python train.py --n_layer=19 --d_model=512 --n_head=2 --n_kv_head=2 --head_dim=128 --d_mlp=1344 --vocab_size=50257 --activation="swiglu" --norm="rmsnorm" --norm_place="pre" --norm_eps=1e-06 --positions="rope" --rope_base=3000.0 --rope_fraction=0.25 --qk_norm=false --attn_scale=0.0884 --bias="none" --tie_embeddings=false --parallel_block=false --init="orth" --init_std_qkv=0.0251 --init_std_o=0.00575 --init_std_up=0.0251 --init_std_down=0.00251 --optimizer="muon_variant" --lr=0.0128 --lr_mult_down=2.0 --beta1=0.95 --lr_head=0.00451 --warmup_steps=200 --schedule="wsd" --decay_fraction=0.345 --decay_shape="sqrt" --final_lr_fraction=0.1 --batch_tokens=[65536, 131072] --seq_len=512 --doc_mask=false --train_tokens=862200000 --steps=9388 --dataset="wikipedia_en"
Each number is 128 + 24 x the weight over its row's rms, rounded and kept within 0 to 255. Layers, rows and columns count from 0. Numbers have three digits each. The size before them is the row's rms in percent of the matrix's.

# layer 7 attention value, 256x512, rms 0.219, rows 84-127, columns 0-127
090:098101116100135110106125157136138157121105118179125100131137120128134154149132148147110153117074113093120104130103126096104105154133136121126151132121133106120132116162148126133162134107092124131121117140150120108120198125120134151109138120154140122100116107121153149121166117149106151138109116111138105121165102123133124126133128112132092104134131121125156142097142131120185123136146
095:137090116141157124117165084119147079172093131091111143115134125113128108107111133108137142161075108121121121125116110129107120125121109096121145138097118165164094139099168093123177156126112102145143143147126125113209141125093144121135094111130148132138102149065135172165160133148145085099134117142136126073140051119117141148120142129142106099129149142152157117179155176161117111100128
093:119102140117094131108140120118162184158168144166112137140096154117165132112113134138169120105142120118134090052129134101140119130157124129144155106149140104104118133169127114145132105092100122124127094106125151131094128092123095119142104163137144149172079094116143134103139132114139132107136156095115141111079134146117148070143128126144121118110127131135116093137143111094118099113141
100:111102172100141140169129125092135142146163148140140167140191162058140085140129148124101105170122089159096088139158107169120145150119116131156091125144164076122108139123093124098134128084134145142136141117107089196110125166132124103147155153156134149080142152097124157131132097169141132109157169117151111122163126132135115156135166139170163129124135136109109052110144098140151131146072
089:157117160094109150088143150141113139131074145144141098134115142107167125156086118124142142188138136171115116100118126086124144090173127107128154147111154165090122106165132131125121175140158094149134169135107089160138122124154101122126143101127126118128117169124139123123152125135122137084162148130115127107113126114123117130149142114142100148137104123106125145087120124133089109108117
089:150095108154131178167143139119126103129120160143141115118129133087066165060112120079076141179135100133182132134105122122152143120113176125108130126126117146120106106152135133107116145096138136108141137151147118071110115113126129125111106111129110113120130086136125139118102115113087132121107132073100116100162145135126128095107133149168098104079146130101117114158098123142179114133132
092:113132133128119120179143124156109113130121125096131172166083147096109110131110141124092121162147131123154109135132172164119079105128165169128125176129155138109131164129138131147138133132111097159138105128148126148164143141152073095141121138138125148110124137116107113121132096164143131137100130148154102103171153151173157134123152099143140120116110111113128132149131164127063112083073
094:186116152113142107109136156152129139121113112136119083103151116114109168103128104114087115142130115114124118137143111080136148102139130145111133102140142120121127134134166121145091135158120121142147155109096143155097172148148098190117099086144138175175124160167102091166115118137143091142165136162138137125122157107128144142137137168137153126084119113168150112151138058076142125140135
093:169100078106119145157148134137121114120147116135157121145136152159060131158135104104135187156099145160118106148118134135128133095128137110102138118130117146135132137126078198120091116131082112144126102148119174143110166115102118114110120088138128158143138114128147124118170155115144137109100151146133120126101139110164122090113096108184150080127160122143109152115104143117132135116117
095:132126124167094200117125096135118120108085132130130109121162082114138094144141196098124107133152109121100104100131106155165141057107137139135134101127147159118144119118181088121133165106121169108149100131093099140139145142124124120133134178114134116136135136126126150151099124085127122108162129176156145115119101123084105077140163109125117100151118156118095092096111148119120117168160
093:154131097219151210134099144168121125106136147170128120138114116160091119114086097115137143089148128118139138121107158163152166067160112154211140091103150164156123116173121110143117112105136149118104121135120122120079145091106108115155129161154133103135146105168131132087151146151141133107159125160122127152143125135082141127145115111155174127136130133159091086161125099130153140142129
094:135111146107135185131108121097156121122102112144157177134173104145101161137127150147130081103086162107116153110115132081139136143115105170164107128140149140136123110109112125129125121160111154094150133096189151096077151136145145164150117113125104113111177137098101103056090106134146102075140103130138122117124091104125121128144113126119112110138109146050134105139118139144148165135104
087:123127169177139080078156138126111124153107109134112143109137149082148148196124148134104149140163143134118149130142134166117127192140100106104107125115164131115118090127108094129116117120141147143170100127096103102119097122101164137137115128115122139134116136137163147177132140126090112139142142106136117105107154117115114120103108154083128173131112128149121143109113134145139135111149
095:136165128176105102114101099147144142187104121085153117103135134139107106153124120165139090166120097104090164139162145133128126104107128107120132089140105147121112162139135119104141152125136073104114120107131125132160153144138092151106135131132144154134144127101118109172113112158114151147151093066118116144139102131158079112122122155120113125122160123162129121134107126101117118148136
095:144111135158123100127129159141135102198105110086134169142102153135108131108068143111132152114084119150142125130135105122158130115103117129114121155173110150096165146131162123141101137090146120167125134107077094121114085072126128118120149095090127149126160124101094130066132091179120138179123105120116128126065124138135117081124130154161105125153104116079122153185141206123163126090130
088:113133138150138139110132134167166150092128114112167120151141101110126145111147123159159137194117170142134111091163118152120110140133209147096143123137149106134122163146164185092108114133096143097111107142094141118150088125109123134111131110124140138134137149166161110122106111103090130158138168085110132164128084100131130126146097122104147133145173120076105120117126132113147135106148
098:134130164136099127136134096108115187153108158116098110140133072104131159148073112120143096163133149101113117151133169087135132088109079107117126148128122130130143165130134111118114117110111122139143125157107163107111156128169120134126149152134126127129124141102137155147176133101136130080130128160137166149159166129148119129136127090134105164147150116088116103114106196134125132141111
098:131124120181144135143145115129121124084124148105135164118133063148100136142142118103113139159086123132127138089119103161129124138109131140164141109100122108106108150133131135146084162137120127144128120087109159093101144099107132118112165159110120094111184132134134156131147150139121094185083110133125101093106097120084126128133133107114131147116120126106080166153113108155151121142139
100:147117109133143154124109113152106108108103142096168124146090126127124133161138116114149133123153146135107079111136114145118130132133085121128129114137155151139134139127175072098117090146121176150143150144091150102112130108126121101168150126120116121130115119096126145079153129126063149124107143120068142132072098138121134107154111159132135189137103152121125153157130109123143120122183
101:150076140150120128147107137156135122147177119116126157123130143141161154154194146151164138115128150157166111145124125166151136131104121147106097118148136093149133107177156179120139081135088112085156108102118097106085147129097107145126132143137105129138134124156118148125056114141096154152073103151106152129158131124139098125126094190125111119083162136113099105112096151152125145169124
094:119156159084173120134134127109147124134115122123131107162131126135129139104104131134131135146149158097126146116121103197070154120120064081112103150072102127171106088092105110111125115111116130127126131111140154115142132148116157142140135121122144139093078092161131155157123133141144105142116116142143119107123075118137136092143136116149101118126126131110118144113146056132117139146213
088:083139132151135141146109130110125167133126140182137086120081134111133142157110067142106167112081158106140134140167126136115168076118041106124128087082130101170139140130171106116114108084151154119094118105134134119108145146122125154153160139131122092110167122112128135103130101120126119103110139118149132142139108124118141064133127138171147095134116141089099097147125141125151127156091
091:091155144110126130139143123094125151141176112158126116126151108150114130106162152138096146134130046130107164100143106114172097131111119107107119101162154127111128103140126133123134131117133115121061148121136134150137140109136101091097110121130147130128127120139117139141140120144150126146141126140101141151107110127145124159137126161132182146102122101154125145120109106113095118136096
095:106119111133106134093111124144134126160129089116133158112129133141128122172116109128147111108183111155073145144131137136109121134147115126128151144132126165111123127129153154125171139145155105123142125104092097164133174141120060094144118158133118131129112128081125135112122123102088139146124107119144153092135131131132131115140104106123119198115100127126111123160123122108153113117089
098:099106128105125154125106098118158079130153139163096141079162156146116090116117061143121146123137150121107097102165111150146146140155104118140124146079146110192099107112101165103135105148122133130107125109140067146116155119105115112125135146134136130143116124180139113139150128170063135127123122146129105155119156115144133124124127173124145151097138141106109150094128113141124099092138
087:127121144143136116120136101084101143104187104109113145115098131094154137112130169126121146179172132141142140126127112163093147135128142123108107178100099142069152117119123099150136183114081103099136163166103115092101086147142173113128126059135111150131163122096112098130084114100167118154117117115150127136142119095155134183102127138155150133149130135113131133135092108131120129114110
093:140118130117152071116114103139128143167155131092099122094101144141103154137143119115105135129079100118132124092129149129168138096078138153100107105171152112127120107156153140114151155083136160104075103149185080093153140120126115125132153130146125123113127129152106154140098124127132117160123103137149131134188112121141115143126133092126116127129153123103132092113130137124110138134113
093:140123127102180120096111125131112138154134134130156150140141146148167122103150149137154156140135104112087066108117115118175153115124107145116115111121155148130120072154130112119141152130126092135165129122115176154112140129133115129146098094130133141095152154146123085065121112134152130176122171089094136139109143134132141148126059163119127172145099115110125135121141176119140112119102
093:125092158131136156098135154132146109118133144106159168136147143079105158095105113141126098106152129135135164095128121113111101122134120101155130095179116132114089138125114171132140103150083131129149122129096101103130163149121126136095151118135146147098175160152137126142162077129129111110093087100107103168122110118123109108126098147146125177100100115112143100154105122102142123098126
091:147088119135179120107111132168138161139136133130104136114126077120138109123134162140102127105187111156170130100159121128119154102097147093142139143123132128106103135097093123127100113132077122131093105126179134086128070119125106122143135163120131129113115137117135111129115107139165097138140096133143128128119141113125151139118121115122169142130120121099123110161181095138116111104153
091:138175146169114146135141125127114142081146109149099158145168136100145131117164091085141127111147110151149100156134135173108126117134156114101102141131092142079125084138074131142087129141132174093157161151131190131139118076166151112143137148151107143125138144098119128146125077164108081126061099138155108095097092106123149130160120097137155107187144148141099158116141109147136157109094
095:113135136121096121086136115122129076118120136091112110146135079131152140123131079165116092140085137113149094201153106140141144135131132132128129114132083152087141122114113131160088123118094164102096166163089137125123149106134117074117138113140119100172128080163146116095124128120144109120152099148143135149091139120131123158092137166144167129107127118150152117136117097116143111133120
096:117119173105119133205147142128132104144143120093127145115087139128139146120104134107099106127148128151154127145108126165051133116120146132087105122078118158094121152126103155120156139098143132098159164119127115146140133123152096105120142098135114125168115151077134118142130120108097125132143122117104129155126173120166126185127120125117108174128135115116103150111078139141111152150121
086:123141131146095145072133095115096154132154136123131086136130120139116138183117135132161147081142164118130128117117114099111089101133087103144089163107137116095143107157171134136123138108113141065148139105115170171169130083111145128158133139100120126114135121101110094128160141162114167125126142084110120085120112121146124105145112132160133124153168122149100147119114149131142153135140
102:119123146132095136180134112116128113119136132131107117118159168101129148135190140145131065094127064143092126108161124140172127131109135130112133130150112075128115084091108129137171132107132138144160114156126132128106127158144131139151128149116109176142128149144107123122110138115152130169115106136137132115118104161130115124144201098143113113142156130124126144123149104121123109122131
093:124136098132148139182129100103110103134118110127139146131173104086128126158134132138149145081138167138130122167135152116166151167129132139126112102150139131099156162134164139130121121141140121109127145148120122165109169072172120100129160147149125112154113147119100134094113111140138152146101122143140128167135144121138119076116144140152111108101150121104112126131126151107099157139123
094:124136150116145138143162152088139120111085128120104152129146099163110116159101142116132157138119107123141114155123110139180149147153160145107148113120115139102162123138142118134103182138109131137158133136171143097162135110112130147119085142126145153126128136109111146140084117118095118155132160152114154187138121139129111143107117148145147067157163119086119122134119127147149116131157
095:136190145158089138123131136143108115138129105096184144072133133085113103092176120132073109141093129147176149172113137113117099123140140116136093100116112128122125118149152131135120183115086147164113065170132137095157142129114121080118153108117129112134168095104105129155098122136091145173174104090127113154172083113126105129147117066141129159151128125142147106138144073117112102166129
098:128147135192145122141137149120111134121101126124151144154131127124088148113075141123136182125098124122105089127134156150078133149127148146126153132176099142106127172122139148105117113146086126154137152095144140115137038152131155107147118104122133125196112094136142120134121127119135106134152115129170110152132102110114137105120090116143157129128099135161114155097122140132101123113107
100:121122115087135134132109155120141105083125158169118129129165156127181133139107149142090109161097131124150118131092122155098097156120080117117124123065117126090103105131116126138114120168106168109127152152149092130133130128141113104177112120160119124123116158113134135137165125149121161078107143120098136141130132155120151095121175131142161139104134114143123102110122076116102133122119
095:145112135162110166144123138157147159109133122118126108117155119153171142188126127131130181087111081140134175105132103110200114128123102124138122125146128143131179166109131156138112129177107069112157108111123126147085163170087137165121137163130118126131106125112132097149181112154139114118148131139094135156158170131153131111126096130140135130117122133143101140096132128133147147118146
096:160128115138120150122133113148113141149116134121151117134140171111129119151071152129118144084101158139174137192091135092071122110089133132111120147163119155146169162131122074105137136130145171104137109099145152158147110097162138172143157114146136097123151088100134101154165161111143128156148163085101151130130123156148099115125142097163075139132146099091146117129138125135113121106136
095:117117153099167136143177147124103116124142121135172104126151139131155119113108167119140095176148110133128162136144134110118143162105134120115131123091104093139171127133135151116148120124120153104166100155144091103186152152098103143123179107152144103126120121105157101138084192087153164099142052140129138086118127134153143109109096109134183124106167131122158124123101097121175123085138
097:134108162115150169128166117124173136174131116125120157140151127105114126130118132116131164140160108146120169097149128086125136151127135060095152139130094118176092098145111125128145097117096141123108097136089151105102133112130132095149125107097142124154130135155118163160146140170148165117200081149127117157120146120129110125157130139122152094105165139126156145095133147105172129156120
# layer 7 attention output (transposed), 256x512, rms 0.293, rows 84-127, columns 0-127
091:120114141083093135153090117104124131127115114160121140131162134102146172153095111121093109143145154140102084178157099140102126091132089131108175095149173132143139104143167153135138117157128112084106091136156144129092122067111085148110120105108122159171117137110133152072101121115123122126091120124122155183096096122119125152141096115104123139125122172144097081134130149154125167140164
095:122106130133131129141126094098127116110116121130129106163077121109144116153133126131118132155117089180088156113098120117140114137129114175134138148151134165118132095135166174155132097124098178127091152133155132099123139113127123097161114110136123124120141146129112129166101127116111131118106092106123152139129137105113130128166151107120106162110121110152138140112121158161171124117135
089:125130134115145102139126121123164101118125114114124121185118140114145126161138137098146136161135168146107104167116154082119131132186102110139111109117127130162160165112169124085133121147137109089110137173084148127122119098150158145113149120140081137135128140138146098105140102133136176127168124129126138157092147120118118143159126105124171141125062132130131108163152113137093130140152
095:162165128148113131104123099156095134151132146116137134169158185151138109103071102160114150147121117109134125124139169087149136123127101134081139105139091087116108112111144107166158172161100163125117119142117165135113094088120129124111149193133122193127146119118133111106129127134115122097149074131114150155137100133147123121113131124107119120143090104144124125103126134118101080104143
091:128130102143124116149104113131152131157118096107120168112135173126079126098110130136118099160142114164145119132116119115108092162144110140103074141107121141145151135155141109128132160137120124150107135092174146162167132092111102141097102140142103179085118135124113122119135125154132127131139151161141143143158123142129127160122119150136151123135120101139140134091136175173149121075139
093:099128135125114075140127127088112140144128128172156087125157150155148134172121143160098135128149104095098146163107127094157162130129133076124136117106097135065134169128123142129150143148122110113133100128114114143148150120126112109131136115089140136122153106146127131142164151126119115100165116110144136082119161150116131144115153142115146118164136134159092134077134086110152119134114
094:123113128119130077150114142107123140135161116151150108130157085147123126093106097109131135170122160164103156112085075107116130088122140114171070121098090164165155138170135121159132148096112149099122151145117112093123135095138162135084125151140124132139155137138161143138127176142145161139146152100133103133174136105075103135120146139103085143135114139137153153109088128156116081143132
080:103127122109131120165119157136134130108128119112110182152130117125106123162147076137097137118127088134146126129123192161135123132130131111119132147125205119126143128071100145072111132131141152121138109116166121130103121129169130133193119173112127098142108150159101142147131118121110069124124139137158098154139130106156134096118169108128158156151155124094137129131122077089126118122106
094:126127123160100074093147166106151111108129155133100077166125188120112124144135090089133114136155146127123134095144092113123120141123152116207143102144107135125112087082130115113092162116097140147128159131163150154130106107118141117140169163144142118141140088130109133149164104121085151150130114148144147137154099122158160072106170127114112149104135173136107128136100126091145116091160
096:113115101113161123128116092132118113141120148112123127128108149120114142149115079170169138146118172100111133109131116087170133175137134131107119130112141099112135121120151105144140112131142066123133154151151157108128127143145131142146125142101085160153104143107096142129086128143138127139117086142143128119124145163131115112168096124127114123152088110149082149128176167145139105060100
093:136103145088085087120116152111186138159147128138172110125128187122122147111120090106094097171127145151141120105137121088092132119147156082146152104162121063116115120106116156133128151150141159117100145160121130156118137112150100135140160123159108160122148123107134122130110087163152164143111168153134125115160110125146151129144139162172162151102131132122140137135122176104116096118100
095:093122129102118147136149148131160184146115074091162134164160151118120158091109107149090158146122066103123129119137143103146133128130122123109125097160138140141067144155106114155093162117155113175117121122096166123111137133064119116142138139133140129102106100088165157134138163171132137108088158098127133095138133158122111096108146136099146081145136137092116116097108149127120091179124
088:118183126128077129126126131137185103120162170117129114163160096165114129122132129126124137088133116082157126124142085172131149108140128090167166145201109122104122139129150156138143151133135122124106140105121100148168113113088088141155151092160119160125103116098120128117144162075142128116158129156166149145093118108119114146127139091118168152104149168131161099091142130134145127140134
099:110097130142103129165176156170095119117141122155135152136115128137112100163107110110146120146132130157137111151119092141107092099154167173102141144117132083166128124135109119130114154157097139138135168150116138072092137128151138117111139144106138132146148097186124155145113120131124104115117167120092123123069105144171124131132111147145151139119156157139138101094142114162113096126117
094:126155113121115096158139130119119113156126075162116102134180078126137104134105142115113109089123086130189130168130101114107096126120086115165165143082124140154173109122117108095127132126115090145145118138132129166137168156131123131141123115137146126127085161149119120183140175100127185136120161114119122130114149165101125149118168138129148137142131119137137143113134139116118144101165
090:136148078129173156115091157116117124169144150164145156106112148115141120095157106128155169149140136126165133140099125186110123157144154137158086170128133143085154106077076092138124131131141113136110161114170145113129091129050129167122165128136158134139138156142145116131151106152155139127113133142091161140103160109100180162156089145122117155100124152132105128180103121142141144121133
092:133135125128160114112151143142159090116129120125152116181170125120119113121123101122122176209143119129119116116155101104133124149165097151139121125133122135163141175128124086151199156141127140147103095117156107118101082124177135145130100136129108138120067148118136117088146113155109132133160153090115152100157127116137115134135095133081150142131113153119125132170146123107141153120147
081:157138110129146180145094169115152095123166157127137109174158148143118157126092101109115117116126123178153144119102104132116109131119153118126125137131124128143129131097153133119159141118115171152156089153119105180130114154121159165117110101116129146080139167121135120144115155138140076114153156100152126143123117099141084157150122127132152182130126188102171137108182105124124137125131
094:083124133124125143129122129118149114110129121104120115123142110126142126095152108066108139151107119115121184122121127114040164144142161123118122113087146098129135115160067138168132182122117084118119090112096101132157134153139115131159097109138167118152151109127126106179135113148150138105116129113123114101119129133097144128099126102091108151159093114148098156145134181129183109105152
087:130114122145113158121097105108123154131130125125103163138129105130142179145125143132141107134173171112142156115116116198108117128131125103134124089071116135132126105142095102148126137112132135148141107113112104121213120116129129135126122106113136131143128068121112132121110092126136105111171130113136135125115128141157155129096112174122167112136114160119101133116133121100152113103155
089:077110084151100134061112118152137148093083130118115138152146136096156116144136138158166148109141121145119121087138116089138125108121132105117138119105146174104138135172157163131087105138150077179171136120159102124113159128156118144143145148154118122108219090094118157126145099157144139147154132118140131134140100088157099139166137146157156126111176151127094113144150148101136118143125
088:134124118134122140101132142112135106126115152117135133128144148117147142162083152122079129094116120152149153107130182114111109148139125098125110139109108112099106143084088141150114137144145145160106119148101134094108121108165111149140144187152132112186092123126128095122162163163094126151140156159122149138159131120162136091123114147119162105120081143114152092131111071081096134096163
094:154110128164179147180134143149133104140115124158139142129119161130120099131117084068148104124098140151104105088133174100098127126116154140176154165130129128138190121081132125155130154139114157080165103146137159137103136132142118168176168170118148101138118147163105105167117109109125133119137144135124171098112121119139130143101131095144156119158154076143152074126119069129143112121119
093:094140143119079145143115097137097069132159151128145180164088101105115145122151139165122142156097138162130142098133097125152153092147105123121171137155130113163120143167145141152069158141129092130101119131154137155125115120126096118103172125119172123136148085127108130102134151108137142120155126140119169079132127156103142132078136120141167110146181160108125153146107135128143107112130
098:142152128133121086092176149157191087123140103050132130126130137094118129112091147144179153092213125144137105184157146117090110107079121103084113153161130103099113123119129127145111113126190115132124151152132095171125121098128115147136192084166103186099127081099105125157144151124161138110128112141111149152124093117153137162144125103159152149127107147166153109154126140114141159138141
085:128110101136119098124134145102110106121100146099099102103121137137111109124157112141148109107085117139129135106141129153127045126131152097068113150157088111154108153116124160093172131126102160176171134092121146127129157115131136115135128122099112100127124108163129098117108185127114172170096125112161121130129145121090125115113157116106158095103128111126139146150094099156119107095120
095:148139106098123119145130119123113119155171158115093156102155135121120138131139090135150123087140149107175102120084122088172092144143142080112154100110118143166122132116140127156121147161130117093148134122109159176148170158116137140125136117136136133099100136103126126106087116094122152090172102147147159140103134103125172150125122102124112076146123119122148121153129091130088121145106
086:158104112146113097121113160151141105154124135130117123110124131122155116158139103125167148110125140147152122138131126145105140130126130145177125142179112134139164135153115173105149153128126111096120103146110138134150140152077130091117153104097130133122146140128137109134135120157102137138168126141122117089125154167095121097088107115153136115117150177143147093155116120168123131136139
092:148107109145151138108100179133121157137097127145164133157148146108137123106137123135134131143124112176125145140124119161119147083126159106121071106135102104097162126139134137085130170137100106172127132148165121114116114132132120078120114184116097130072153160096131107140096152134105156086123171083130112087141119168104110098138134118139123119096123114143136159119134130180143112129150
094:115196134104149099162134145128141144145134113130137121124143124160137154084121089114141143139100120107109133095133139101149129129109122085116124144122110120128164136168151101105114112125121107115120130089120122141112160093171124121139104143138111096124148118135110150109140142094096102160086134094123135138129106137120126139111149071136110113107136166131088127133156130117164139171131
090:129175097113164117109119155155140121148137148074119115175122083189155131124120182133083126156100122106154127137206120138120124098127137114178085155117144102089095080137147128165130095124134102112107120130145148156137102167110108115099156141121153136158061130135129098130118147132097118119179157145124148126138135105113108110120135116103131141128118151148156123143135139112124152105132
096:166155128121156120132111105134110100132138115164134121101119166133124127103109115133109095115125113126089139120161129106080131130125102147110161156130122095145102101136092171083107091111154123103156114091147078141120162144157137106165157080141148124119102150141129123081149080112162137166146113128126157089159126144116122123147110166132113136145126123106134114106142139153160127119139
092:104145142117141133163095106095131101122151118138118128139157140107097117130139158118178137103131139140096138130113135132134115107090108122131122120141109136080127137102168121153135172154125143132153076141138126135127155131147109128109124145113143100100148127144106164184135168140099119103167125140125155097121168136127145136116164151109089112120158114145138152103151137042147092129109
089:133105127115108115101132123100153131092115107129098133133111123123110115131174146119137143101120097162143165119112118155120090139176141142112184128119113130144134111140152145172114163155109143068082161163095180131128088109149161133124162110117071103145117120134190134146090131148140143118115075111126148129123111145091134165095131133140142128101123103135104120147120149144123152076157
103:169148135138153130106086111137094133119186141144077156125149147107113128128117101120164129150144123133125126127120135147107161157151134184151060138166119102177082152139131092109113140143163117117155127125117149116163149128127140113179085196123077128125156131110152147076116110079135129095136158128116138100152127146100142114115095110161128111154081111119083105096124115180127140172092
083:143101121146117112128112100163163144099145141112126151133138143117089125128146154088087132140143097134125173097129124131113111166174126129133154140119105127125140112120117146169098092098091159102133119122111129169121094110130157177158136084136140173086121120118120117187139120140128145102138127116134104139142114153101151135118095155136121088141145116152129153124128113130096144136139
099:123132087129130122139107127164136090162131140160140097121121128125134102103166151146145148109119155086135153150111105161150153153129155150142134128156139110129087096084116141155128081135146123097133102113133155122136090114119155126158179085109133100141159136113123153138106126117143122169131120136159113120127135142131131130158170119109137172132155097095125167098140057104121155126139
091:177137142139152142129123127137106141112113153160103149135138148142133153125122120113157118144106115109120100117133195121129134154110142140118121113142100126152127155103132080110111164154149153107105182140068120144152100128168105127079131119123139129101124132160138109105143154156175114080126127124108104130092113180128140163090111149097154109079139124094098128151150133151114158198153
093:159104100117148128103129160149118114124164145136114069109117158117134129095138097094101097147141110156145117085114141124155130129141134138097106145098149111097105107080112104089130091086125123126122152142115134109129138124047101101054162127161158160155132148145144131166124162144178106124108155122128121167173148137075098119130157102118134110130165144127117081167160178174179138136114
096:095139159148106100138130097165090118081115097091164170125136130100161110093100160149093140130133160158109124112195106110132132141103161090120171116102143141133109119140135156159147136109147134135168140128159174141166146136155115153149150097122130139138139124082121126122067106151139164145114137117102152128107127108099118103095125122107123087106101193136109138085127130089115109115143
093:198140171113158102124132184131180154077175099118168123139148088123104166092128144145125125135121161084119113125133110159103165093140134107118133095149135093126106116137117092126117117150133140150142158199148119106134086102122109167122113089121090163125130114106136127104147166107128103132150122097155138118127104156130111103114155152132162112109125122187124155135094130125134135129149
098:129098139138132114099094136148141137079142125137121103151159109132155120101082129086095120168112105149121099136140107180092172124186139089116156133101099120129112174167132134134130198128103114158123159116114179089124102134120107130109117127084143152124152166128147170110093105150118139132053117125150132152123152109135146161127096122159115131122143119099121147156150176156104145098122
097:135166129116116151129125087111136110130111086101110113091161112100151076143142130160111151145122113094148124140133150158141100117118137067088126111113103153139132117145129120111130141111181114102152141118137139107097090136138130083155081149096191125106131115139095135136129126130090137130141117086138165144145118172103131152148128112130102113141084163179144151133172149176118114120153
100:152149078104122117119171094142098158108137134091116122152132127131117098137140108129187128113149144127149108186119156108179142107155136115131102111084173105161177122156125094071122119114156132099146112108107148129096105119174091111139140154116139122139143086143110122082144134114093091135137153127172166151123108148123108091151164130150187185116138142138089113155106103178116165126142
# layer 7 attention query, 256x512, rms 0.177, rows 128-138, columns 0-127
101:139129161106156126159096122096126107132115117132103134093128079148117117113143093096148172111131112083162126153137124151150117147137135112162165133148111141164098140112104121129111147182100101109114133135122147096118085116107161132113100133162113107165092146114137135111120093111151153122110132106115167109118136161090135115151145093166140152132112117184137136110119178137116134079162
088:140138156124124150113111138163116122140164154080110137141115131116143146152106099135085114134098171163141073138133069157109102139201125099116128145141148114179134131142111093114116136115144096131140096094148148113131137126143120146165151118134156126179116118134152169103134112135126106093124114165099103138079146113133101128117103136127125125136159140040109122088112084143130125188125
089:087094085096073118117157118109132120128121125127133161080170100142091140113152111120122138124125117121160162136113123097147151107114119172150126085098102135139156128102120174143137150162151138143148134147129124134159132135148169112114091129105163129099106143124148107159125140131153120088120115128135156074126124110156145149116091127182150132102129099151163145147100144106136140051124
107:138127131107107129122092080135151106125149123162124147076108126124126150132125127119130137137155144124111138135118153101104141139074151120132123091073107148114115123105128128114117098145138134131119160125104085151132089145090137163110134159131140116072160152136114173173130144103139150146149146105152124131170111126142136114179123129110165107136135121171138128146085157123111142117160
108:157117154115117102159093103156134082193119103145122137114128111095106098114147127180156161135133118158149109157099122148111116164116096127133146134120100124179135119118113169152131161118122125123125116133169128161120099113112127140131155119133101126154134144156115148152115146139089129121126133118100130093098133141126140143114138155128132138152143168160136160111129161120135117136128
096:086137151118118160178113146126106123134129107130104130156135150112156077173133121147132109155137136115113131119150092109113130125149131071106122145122125142083116098141172084152161138168079100119127115089123112112142153163108126149150145092157137132127084100124084119110124153128114139137096101155109150103146080096139088139121166099130137157092101114128119176135117138117156085123145
098:115111159137114084123107118124101070127118092139133129123125122080119131093130134149158122160149105161129123163153114128112132155148120115116115115148116125183099130183123118095125185142130146138146103094110152151166121128124124127138123089136153111104125146145110164104149123161147164146089139135071109127117127071078149133154165144120183134146196127146124137132127125156164135145127
101:108155128091122105116104129120083129128130132123119142134141135103148122135164135133121118148145115123074127133118132113135136190093171130136137158158094099126156105081131088173182157154068154152100109145089104157137121096149140155142139107121129130130123139114103130117123192120105130165144167107145151121122119101135125111123159093091121108132156127106133110119095146109127133120093
100:135146145074130129086153138099107147124161190139124146115092155134110124147140074122100124114138107142094145099122140089103148079148167149117064147143086126094089125135136098112144101153115117133111100129122076114116093121147124093117094145129128133112115112117146096147199141129123124126117114107164124112174137116125139099129099152143135100104077132073135131151114104135136125107139
095:183131109117161164120131107106122123140134121191100112151105104154110124114111135123114122133195133131123121103115174091105138136130134148131153130132156143127119149124102155124159099110138164145097144134088117124151145118124123131133136136166142166149128152151090114115102145133114122137119133101161130103092159109124136146177138118127118135128133127139089098107093125092073142094123
090:137119123127131154109128104155126105144158131125108129116161102123143100159193063134155155054157107139118090089094138142127100127107177115118132153138125120142099145170158137072163141151150147182117124096102071164154124128115126174131164134144148114149125134149133141133104121098137066118141092087122134098149119112132147066109126129144131124158130107140125145133120127126200130135127
# layer 7 attention key, 256x512, rms 0.181, rows 128-137, columns 0-127
101:087116142173099136088112105130102164140110106177130137132124130196117123124143111140120123094133087144123090122148151135128111127154090112158148131129149101119125062132137116103150124112120124148131061099157093141103110148107138116161111145120126133153119174169115142105074165123122135102130124120136139167134126136186121074174101115130144135133173105082129123110137138119163114143152
103:137142111095125110165147149121189135120142144108187149102119140054086121127133141137135144118175113075129154134108109143156127115106109166084139090066143170117119162171132157165113099111146135142146138166128141136134156124096111146109136157160114140094154071132093149138174143117138146124148145125141129094161158108095129137092111153095135147119129102160140165125134139097135147104115
099:148110125132112131135163157147086128119144127097100141092184145159146131133137100133121164143148129155155160131129146118092165165101105113129124061175139143134134119076153105140122158134093134114153129155087113146086148133167132103136084132072132113111159139113123151089147129139142140104067102110144139094136145117141152116099177127103081079114131154153145140136105140137135132142115
108:130119083111116117165131123088122114120122174122159109123106172136168143146178123097122135138099114103116179149156092132125094083093114113139096085085109138146103135143119086123111133158123085114108115071099142104114103153123149127140104110134124135142119111089137100118142090156149154122114163149103150100087113155085183084129149117160113121100080135130147101122150166123078113096132
125:132139120145164127126139056134130130146172102169115148139107141120136140111131159110133135103117122130118133117155118141141101136144146132088131169119117135094116120116154122088140106140128135130143067139145123121163099109152091159120179143144136152156144138183089157175114102163150108130160149131164090126107117180090109102137138168119141101145117130180108146163143153116167129120118
113:168114160123144102096130110133167131121134114142162151156126147123102135125151087114095088117086099114128119110095111114124111124102142082169133148136154096125133138141125162119107102119112139137116144137145110121115165118172090163118139159129172116130105136148121136099154124114127121140162087115128134122098080111153106113089149134093150176141149168099108101132146156085125169144109
109:126118112122108174148146165121125145090143099137156150097144117136154077130151132116142158129113132116118170105159106173141105152060109113160100090133166100163104116091095118154124127117132137167134098109142127120104124158116160090141100150134135138154154155135142092127132141174125145120105185168106088087122137146128128108123104117118122096111141142176133123125140091157071197124140
110:096109135126130155098123113149172143142131121183130091145063158121167145133128152107146128138111168133143171127138099169111099106124103163094110158099160098138132128153107161121133118143171117152135143121131147125149123097113113151131166141102126048106097073205100155102151108117122133091140096137142137150070107149142140149120137134146133127137141124140154111124157112109145163135140
093:176085069168052118093143150145093107125120126122075122115152118075167089160106145128132110122138142117129130092106128148141100151077068142143132170128131153148174153079092126128151130135108123105124129171175095128139123123134145128102079123152132130131119125086137069117105145125142112133104113155165157135105124101104147143128173151074127099116149119079180153126111096137125103132137
104:098179129118141137115112066115101139125099107113163120133089152109141147105140152111126160129081119130169137163134065134124170131142145109110149152135116157123120100167104112144116106136120115114152137136127112103172118080140111152107151133095123129138165041148092151100130113089109145168110089130145105137116120177138130155103122137170135093089138151134139121127129145130154111124141